python train.py --num_hidden_layers=22 --hidden_act="swiglu" --tie_word_embeddings=true --init_std_qkv=0.0421 --schedule="wsd" --decay_fraction=0.628 --decay_shape="linear" --final_lr_fraction=0.05 --batch_tokens=131072
Each number is 128 + 32 x the weight over its row's rms, rounded and kept within 0 to 255. Layers, rows and columns count from 0. Numbers have three digits each. The size before them is the row's rms in percent of the matrix's.

# layer 13 MLP down, 256x704, rms 0.0871, rows 115-188, columns 352-439
104:130060082148137098083175100149157144130110131105124112085123138145091192107103134132085179144115114145092145170135137144164114094183151144153182178108158095140177089127075142137096143152079136117090097166120117106113099136109140122123129151091178135098138188110161
100:112153145169120176120137044175105176164125151161174136073212131111191102132138147115118110086116156138170116157085113134153143110057181092115122094125138149131149140100124060159137186120154126124116182095185159131083129142120131077165108162145137147142085119119148
087:131104148149161116148112129201124160136096119160130126160128149140099069167140140115152163119124089135113116096128136128134131202140074144123074175125140149131115131078078128093049141142123124159098112169146054197127111119187141105148155145136070128168127170168196
100:144133148111141176154202129123141176153118133093146125094113142099101064189103098090147115148156129127129192173074171201135104159099122169108152141157120089175103076114176104099148150103157133134103126089139177120109100120191102101105140065129159135116170117166131
102:116169083179111155197131109072113099102074101202154107140133066170114103088102141099078106070131158144103138131094172114154148086167110063134140186120157129034072055113124108102100194077081090137138114158120136125111143116130102117145109092133096148197122071127122
100:094142099136132099097130144162120114127190106122127109110088172112103146088113127136150115147147079112103147095166039130114165123141180138148171135128171108127204114122071161120114136172196098077112134090083135144121161088156100136136090125139118155104098182168131
100:127145149144134086134118188151100109141162123133078174145136101123201137126118127196100106093127059063187175133100146166096151147190175086160106100089072192146082098147088141118180144101145132115072129161141133133137154189094175086160096147126106126128091133168149
102:192073175209154105147114112166159132086150125123149098115105157085164078135151097063110162125121104141104116175098127114140124096121159147108153127103112107144094134173112101089128104105162089116163058160110142126142174071161127147080140097110107097098091146128092
093:117140089108083141052110114164162073149138123129100154162137123160088196082171095166164146154090134133096126101075176127160114133038171137115058113112154135116159154191086106160152073069097142159121120152108126092170079200124164136134143147115100070076064110103090
106:121156091157089085176135152132131191119118122095081124116152113134145167144155117171138139105091126101113113147116137113108114100144153158193136123135155151144120198110138120094099135111130076116137144149131049137111152082146105106152172131112101166174133160124156
102:157175118126081120171129199127215148072086122128153154099087114155127119163122141137157121121112161112082149139118078148074129150124149051171118085141106133114157131126091153113112106136108106082113139138163127163185160117166098208137115153118133128145112134153125
105:109093091108079094155173148119094147180139175125099118107146109159134136106113150117084139089116129107114111132168117132106124153103104124104191152127118134079146199098109095094124112133165115108142148136119110102169126098133150130086136154114101165111140134169095
103:124101070156120132155087135102188166138148114169087127137146131146094177089199161135148147165103071119062138125060123169147116151157189133085081149101108127163179149113136157159125149102136108150107126135150086132161162050150136110113144142114187188097175109147132
089:110169113074163089191122138128087185128120124097109133091112083088121127103088123136125133144172078135168097097133153135107164143101148128108106088091052089164114114091076115091126070129121099147100172137120124115135178158120118122180112175113165091122131087115128
096:178151135176122147106154130066048081125149160113148106105179154145114139094133093146080141058078131097106133206114105132133138103167146081145133121093137113105098113115111177114109122140169081112138166106062125165131124135203181167130133119113102104071128133075132
101:150157100133145099162118168171145128155158108061151157093137113108116161131127126119131101138090200183148160178099167136105116152162136108119135161167107099134105117139123092101153107072121122144099070125095115113119126115080102168126098133109116116067124091117088
095:136192127176153114116106103131238208089064054167130120175112141091165097121099121118122149142113116138153107087111134131132074137116183110102155108135148123177126139089137094114132094126145092138148154145119147119114123077144171147161124133103121201098148121139172
100:141101145145075076149105137153107163080168100148132144104058140085124175128146200150137068174102090109098112106147096123112094097129113143105127140102142138119166143153077145133148180169109140124081135163110151145180151100174139129190106092052162189072158127124172
096:076091158110078102120111124125162069140147129118098102085119078071148116090159088138083092105133146085101149150116123068049101163173117089180126158124096161083141152072137209125147177142143188145153117159160083098188116134155104140138093137138074155077140175092115
098:158111120100170132124155127138168139119124171130071097133124088146043165182120149127182118129150112099132142104125163164112044112135186099161148123108088120069149084162145141119172071108095096135136107140131110148115090140119162144128184146121198127134156127101175
096:114056127115114153117108126124154134132125089100084164147144211132175131173113084119152157151141178148092074126147106175136116086157051147175123067141189109061157105119149165101121052129067123134121173109144117097164155139180143140122123091158118104135133106125074
103:092134128165129102112122116117125189134157114161161105112171124102102107178133164115137107119171143141204156185126120163115133073144148131108104150114148110123134115101188067139120175117097109127127101205096130131114127169128147098074184127118123106143147121191093
095:129088119180096141120081160167159091147119119108118171128105077109155082087113150136155114089116112148094145068097155131115130134185135115127104141137073098096171116125076165119104148085141174104102168141189131133145107175124132133128162140102106122059136110109143
100:078124117084126138153128142093078159130125105184135170087136093165077097109101183055115181087057078113140102156178191086147108114125071133154153069121104142082118125091117110116140131142136084114098143132128149137139112141140169110117124099171097118097115196155150
101:115152132154178109162144090173181134100142108068163129145144107116139163118132108109175141155209113142168097186140189086093121128143155149138109109116148101189115145152077120119140112098156136154066137147081080141132147114150124161118068138097140128153116145091158
101:140143098158179169191146123121117181143149092106175104112199127076121083067152129117108145102199200124110117147114150113144193080124104174115234126137102073101134075096105073127154157111095133057156051104199153137104152151079154119110143101143206180126123184118110
093:148114142153070108076150129179186160176127009154138080118122145134188096141111166169159222173156116060129100127154139159099125106135095027158197140139158115139124142163106132118162148147138108154143123118121092155143132103102109156161168131158154190087087166158162
101:136096108196171157135030119115148155157131096062134130186142099093134096152176109115086176094135113138167123153201142111112164115113074116166123147176134142138173137160142089126150141159087093089151069085092112134126173150153130207140077145193144153114149173134167
099:109120166127121121135086137127124074097156141152171157124089155124178088108126138137092112112154172198134121097122082177089105105115148111118129152137136146129109125119151144114143156102147137182185147148137107151100132088198134156147119179165222109133112186154157
097:059053089152173136145115132177089118097136120101144108064104075104105107110139134142172110117137158125135150160132088178162112100125172085148119064128126154149086181186151135101096159123187087159105140128026127164095126148165120190141126120122139112104145134070128
100:125124125213126149103099123100122099121165145133172151099113143148097112141139073071157145126111141157117176127095094116085118157110127102105157110202076057104098081199122152171137136086148125141114075090159143139114142116093119112121134116126116079094150121084139
099:119096186110085048164063109154138126138185146147101196115125099079106198160100138130153153115132132124111138120073110057088160100103126164159132102087125083111124094158130167157090116125106121096152171110126071087116124134123115176150141124122120178089150147148101
103:145173185123158146174132140094089080136093153187135117145118075101111147171121135105126161137102100152189127079152133117109121116098154124119126135181140136151073136141112138063065176128109091118141155177146113153144091075143163166097145112153102157051145163140114
101:135132117125188147061130117155146085078157091157084131120157168105131092159161117072127162094153109142159189115094077104136084129159090115104160053090127126126099125146088120159164125168074159137126102107149127176112134146104179098091170088088126096093149174095131
095:179155142126141166137121220133109130131142074153111085140089093108118100152136104109128107118104086087139154120094117117125122080156114134066149115090139127063157051117151087138162118099127086102131192140113159141162119082171147105077116159125096128129129111152146
098:143111108170153105208142160156118170114149179117213151074096157153137208143157131153086098150138147159175097167146149129136129154111135097186142070106135142127153123134163068101125071157135105091127120125124113153039174143108127033181095139138147132158107147131127
103:151091076165116095113033195086099110080076191106093143064140164155129162136091167093148097159109087145125110141147085178123174119124193156118085117104156161121138086091064159051133125102130098147161158136095102167202143102109088171095095161145189067173088109126078
096:147110081192149104196120160204130174189071123142125096225173195138132129124117100123125129168075103167121148191159136132145136151142118132161117172128105093131072069102145090104129142100110124152127153105165119142112141130091129148176162106078121129111157085162080
097:113170196114087205131124121112126157118171104178060099123107106111157125092140111131150092098161138098156126151111104118107116087073107052112145168093093149123099086108107087073101044148202081138132173089123191116144116114119171145107109090089098112164109131135097
095:152150148102163114130105134099117105112101163120128137127102085133114166065105102127134157161098109133126127123123137166127150137145131139129130152126186127172130163167125202101113105036182093129133114093126154121128149134128138101118135102138091113092122184113126
097:161128120127131172136096071107111138117114090121087142105135123144125139163143110118131131137104189106103148127196091174139119096123083124159091145141153139145097123108084135150107136081153143094109150106163169136127085093119070093127155170136113158119111132130089
099:103117072157136126158115040144109147121071149105123111145172116109169077094104126125101094160077159093099058139136179178121120097094143141108150207112122143116120121079115114162147149163147178110112108116126155149087079105127163127143136163168125145149188086131110
097:148167186124117148097150122152169140172113156102147160088101128154173078097163105136093126164104111146108169167124110119069124112150065036127119150098095100070133149113180107132164139131130116146096071160134129110136163113123103147064119118134141125107145186124191
096:133148117137124123121075159136130096145128102108117109120137155096138129128087120199084088112145101143158137061125145158139113128142094172111130144135112098166176132087117205117149135032170095182103145175108141133208132098133129138083187143121145145058150104128081
101:132141195123103083162122090160140157137113117130125118155094136141179090153082108157101097132145140153110171126149119080118140088103116166112158080121072099157159134160128128136172122150042139151192158111161110156142138153138177158153115103144184101144153045194142
102:094105071098123140082152167129136132105156130167140102138099158111132091080093136117195209138056071172133087106123121156185120153086129162140213150139144137193181136110142125133101130090180102112147148089133159103112186116111117114124105077122129175114156137164147
098:158126153127102122104183140131105188067138099108179118076123161156136119213196153124131137099184074086128069180123125155092087108104125152099121132118146117136157124138165191147151142159089127139131115127099062106073209099117106102133149197101099152097100134137114
093:118140151144133141079123138133086075187099128167119075164092092134114124087109042093148100087087151178116079102094116113093117105079119157121101172115128091112131102160106124151104123097128171126142071113114154098112142136146112173140124142112147074152045141081130
102:106128144109132165100157138129150063113108055103080195148139153120158153152149180114149141205138119168162092081192108114061151071080124141129136141111153100142118071109140132107077238127193077121097101126159124111142098088118150123160122095079086156209110135130151
105:137118112093056116126158169152180163143100137186088157136170129084112147109094126099112109108157039157122117139133127095125138110125098087175123142166235113131109178120138080126076079141073100095184147148111152092045153136108113169124092120149131085091153158205117
097:155147163143121138146124148221094118059106123140154074083106144116145144145146123118090111090105123144151181122111026075146173113082115102109108148157094115095151125116105131093134099119123138138123111182100153160177137179088111137174092128136157116104162144114081
108:111101146096140152111162168102100115103163072148159114091068095132158105142111106107172173114176118145078105085142153114142152131133140100151150151126128121200150096137053169046145108128201177127130113161142129120074109094151132131212118118132154144162102152069083
103:071078026114091154109133126105087158199084083128157135169124146177181123141141135150139144125109116143156086165142106106146122095167102135134113180131165146143133171118065068087114119141165104120160085142109139152127154067181134095068117093167131163221121150114076
096:125168109092121144100068159103144138063144085108082109156117137147118102177097085129182133142131106131152162108100081064110089133151123072102081051123103106038147121127128099104114108114107130098086141115122094063109160179062147141114142071119221127142091182146160
095:155170105123128121145173126143028151127128118138153062122175054119139164135136104187076096117153166105173082131121164122097189123123092161093170145093092127125110132168136079150122084145112083107158139123127133151114138067084089101182137167127119122131080202146116
104:159131111074146147095156125162106142148162077114181110146080155129102056133121143107143115118119108089128169132160147138108061135115106136117164108140133131152157166151114114073153175151098134114095124199147125107155156100172099128114180147124137161191127107140156
099:143076102130159141128166153115106098079099135184090115174110178130148134090097114116109165146142140092093096155091165116104144137153098165151174162113150112106099092117127162166106162046172157159168144122111113136124137145116104113162092110106080088152205166143150
102:121094127110137113134130138120102151131145162132190144137186121068131128091126100085140125137097118172159108132172102095118190111169131084141123140121098139158156125230136212175076130143064127106118110115170160199080131114112165214101141108155154145120165101094157
095:132115145128127151158114089163074064117108114104096133089101087168116134147140076153170100103078121068119054062117172124143193117077061127117122082196133117143151176124132124119115099123201082156068162094063165110080137089121098136181168134110105102065136100074111
099:143087152090115114171141093095156149136118134151124120148129131114105101134169099115106143121100138161107187126090113106087131135146177145135142064098161094133130135133178146078144085172130073095130101082149122121107154095139177157129123092125118143202121143151147
101:117090095097110095139200106090126117176131137082121124132124089145109142156163126170121149096119114123129128101117096115084096108119117149112209135101130128121060125127126100148162174135189145152142160127141146157112081109150080055125179127132189141091138161095132
101:124140111096147148111170096157125129115116155081147142156160148142116202168121119156127128074120144106175101157130174094156165052147111081077183160140142094076135192125167116064091167159117153087125116128095166113143146110179152099103116151073150093146106168154102
095:101142134086128121127098106133189106168163077150128150144135135115135105112160096110143142193159165132053127148087115104130101199134094157103153120097117144152131124167061156171150161153104150132117117105115106129110090173101077166119099148142057138129129058121158
089:101166115057167117137136135117107112138131136149101176053152112106140204127124132077111151181180140101166141147105113093175141148189118100115127135146145102140157107108106132097137116148116151123142076093102123090143144134113141086134087160096145120157093117054124
104:082090099176110177142149126156156083145157096129085109131174113160138132104173096115116184102134143129110115121109129156161111086106109105180179101132132144135109089131073125139146126168167157151122089051130163161132077141140077131087095151159179152170102207116128
092:038076102072130134125150152107146130122167101107136155155137099147137170132192218095123093118135103145122105121170122078114112072134161106161120125146118066096124148162119182121135156076141105064126105091116158165102156067138162166093099152078115079160172090139131
096:069140118089164154149145079104108078142150152097126119121170157165140118160108144130169112139099101077162050138107155179077141118147094114123119153158138085169161095146112098100118108148155131097123141080144138141125086136137085114123069130192157133071071094211143
106:057153126129082132132179117184137116117102146075115152072115104104140097119125115071193076138082084094131120135117066105076166159114102056103100140150147125134129174099114133145124191177162132099136208111064143102143156147095122181115146102109120108188131087108168
094:143176145093161143069100105147121122086119072121165112112118123143146179221123182095163104127166096105124104116178144136158137101162183088119156082067116164103126163113172102168153155180105101107141110110126129139093187105167068113176147174134091093140123136103112
103:113077086141118166125143128113136118117134109157115103150097170143075128100173099129122184066160105129118062157128137101129141165113178147138167136147185092114194130136144105136132057134142078091103140129153106136156150088126181196111127127143115158125165137147080
102:150128116167143124081150062088166123073158140137059131087148128153137143211131093121101111133112180142103112111127077161144112136099103157108126132153101148142130143131100140180095124122098128150081130103142149142128078111160082147093088130168148128169126111142152
100:145126116150126072119124058147157134133138134165129081155134167111123174187122113109162169088132088143154147140157128088123099110143131052189157145117175089138072133086182093119136125120121153121130185106135119171095112075140075101092146102162111178107112135161113
102:164133146158205169151062101160099120129128080101118190155155070116104096115187064106131070131121162106145114129161130119110132128103187058093134083167122118159174188120229140106117128152132117065143178124158120099117155114156159114117183136134071129111126188071103
098:136147110078179108157156149112135165131120121104126166111147138104114127127134127085120149125107113180122125099114112139104055192124189162073161131132115114080169123148185174071148147124157119109213117074124143098101130098058099141091141116104077121097118118125123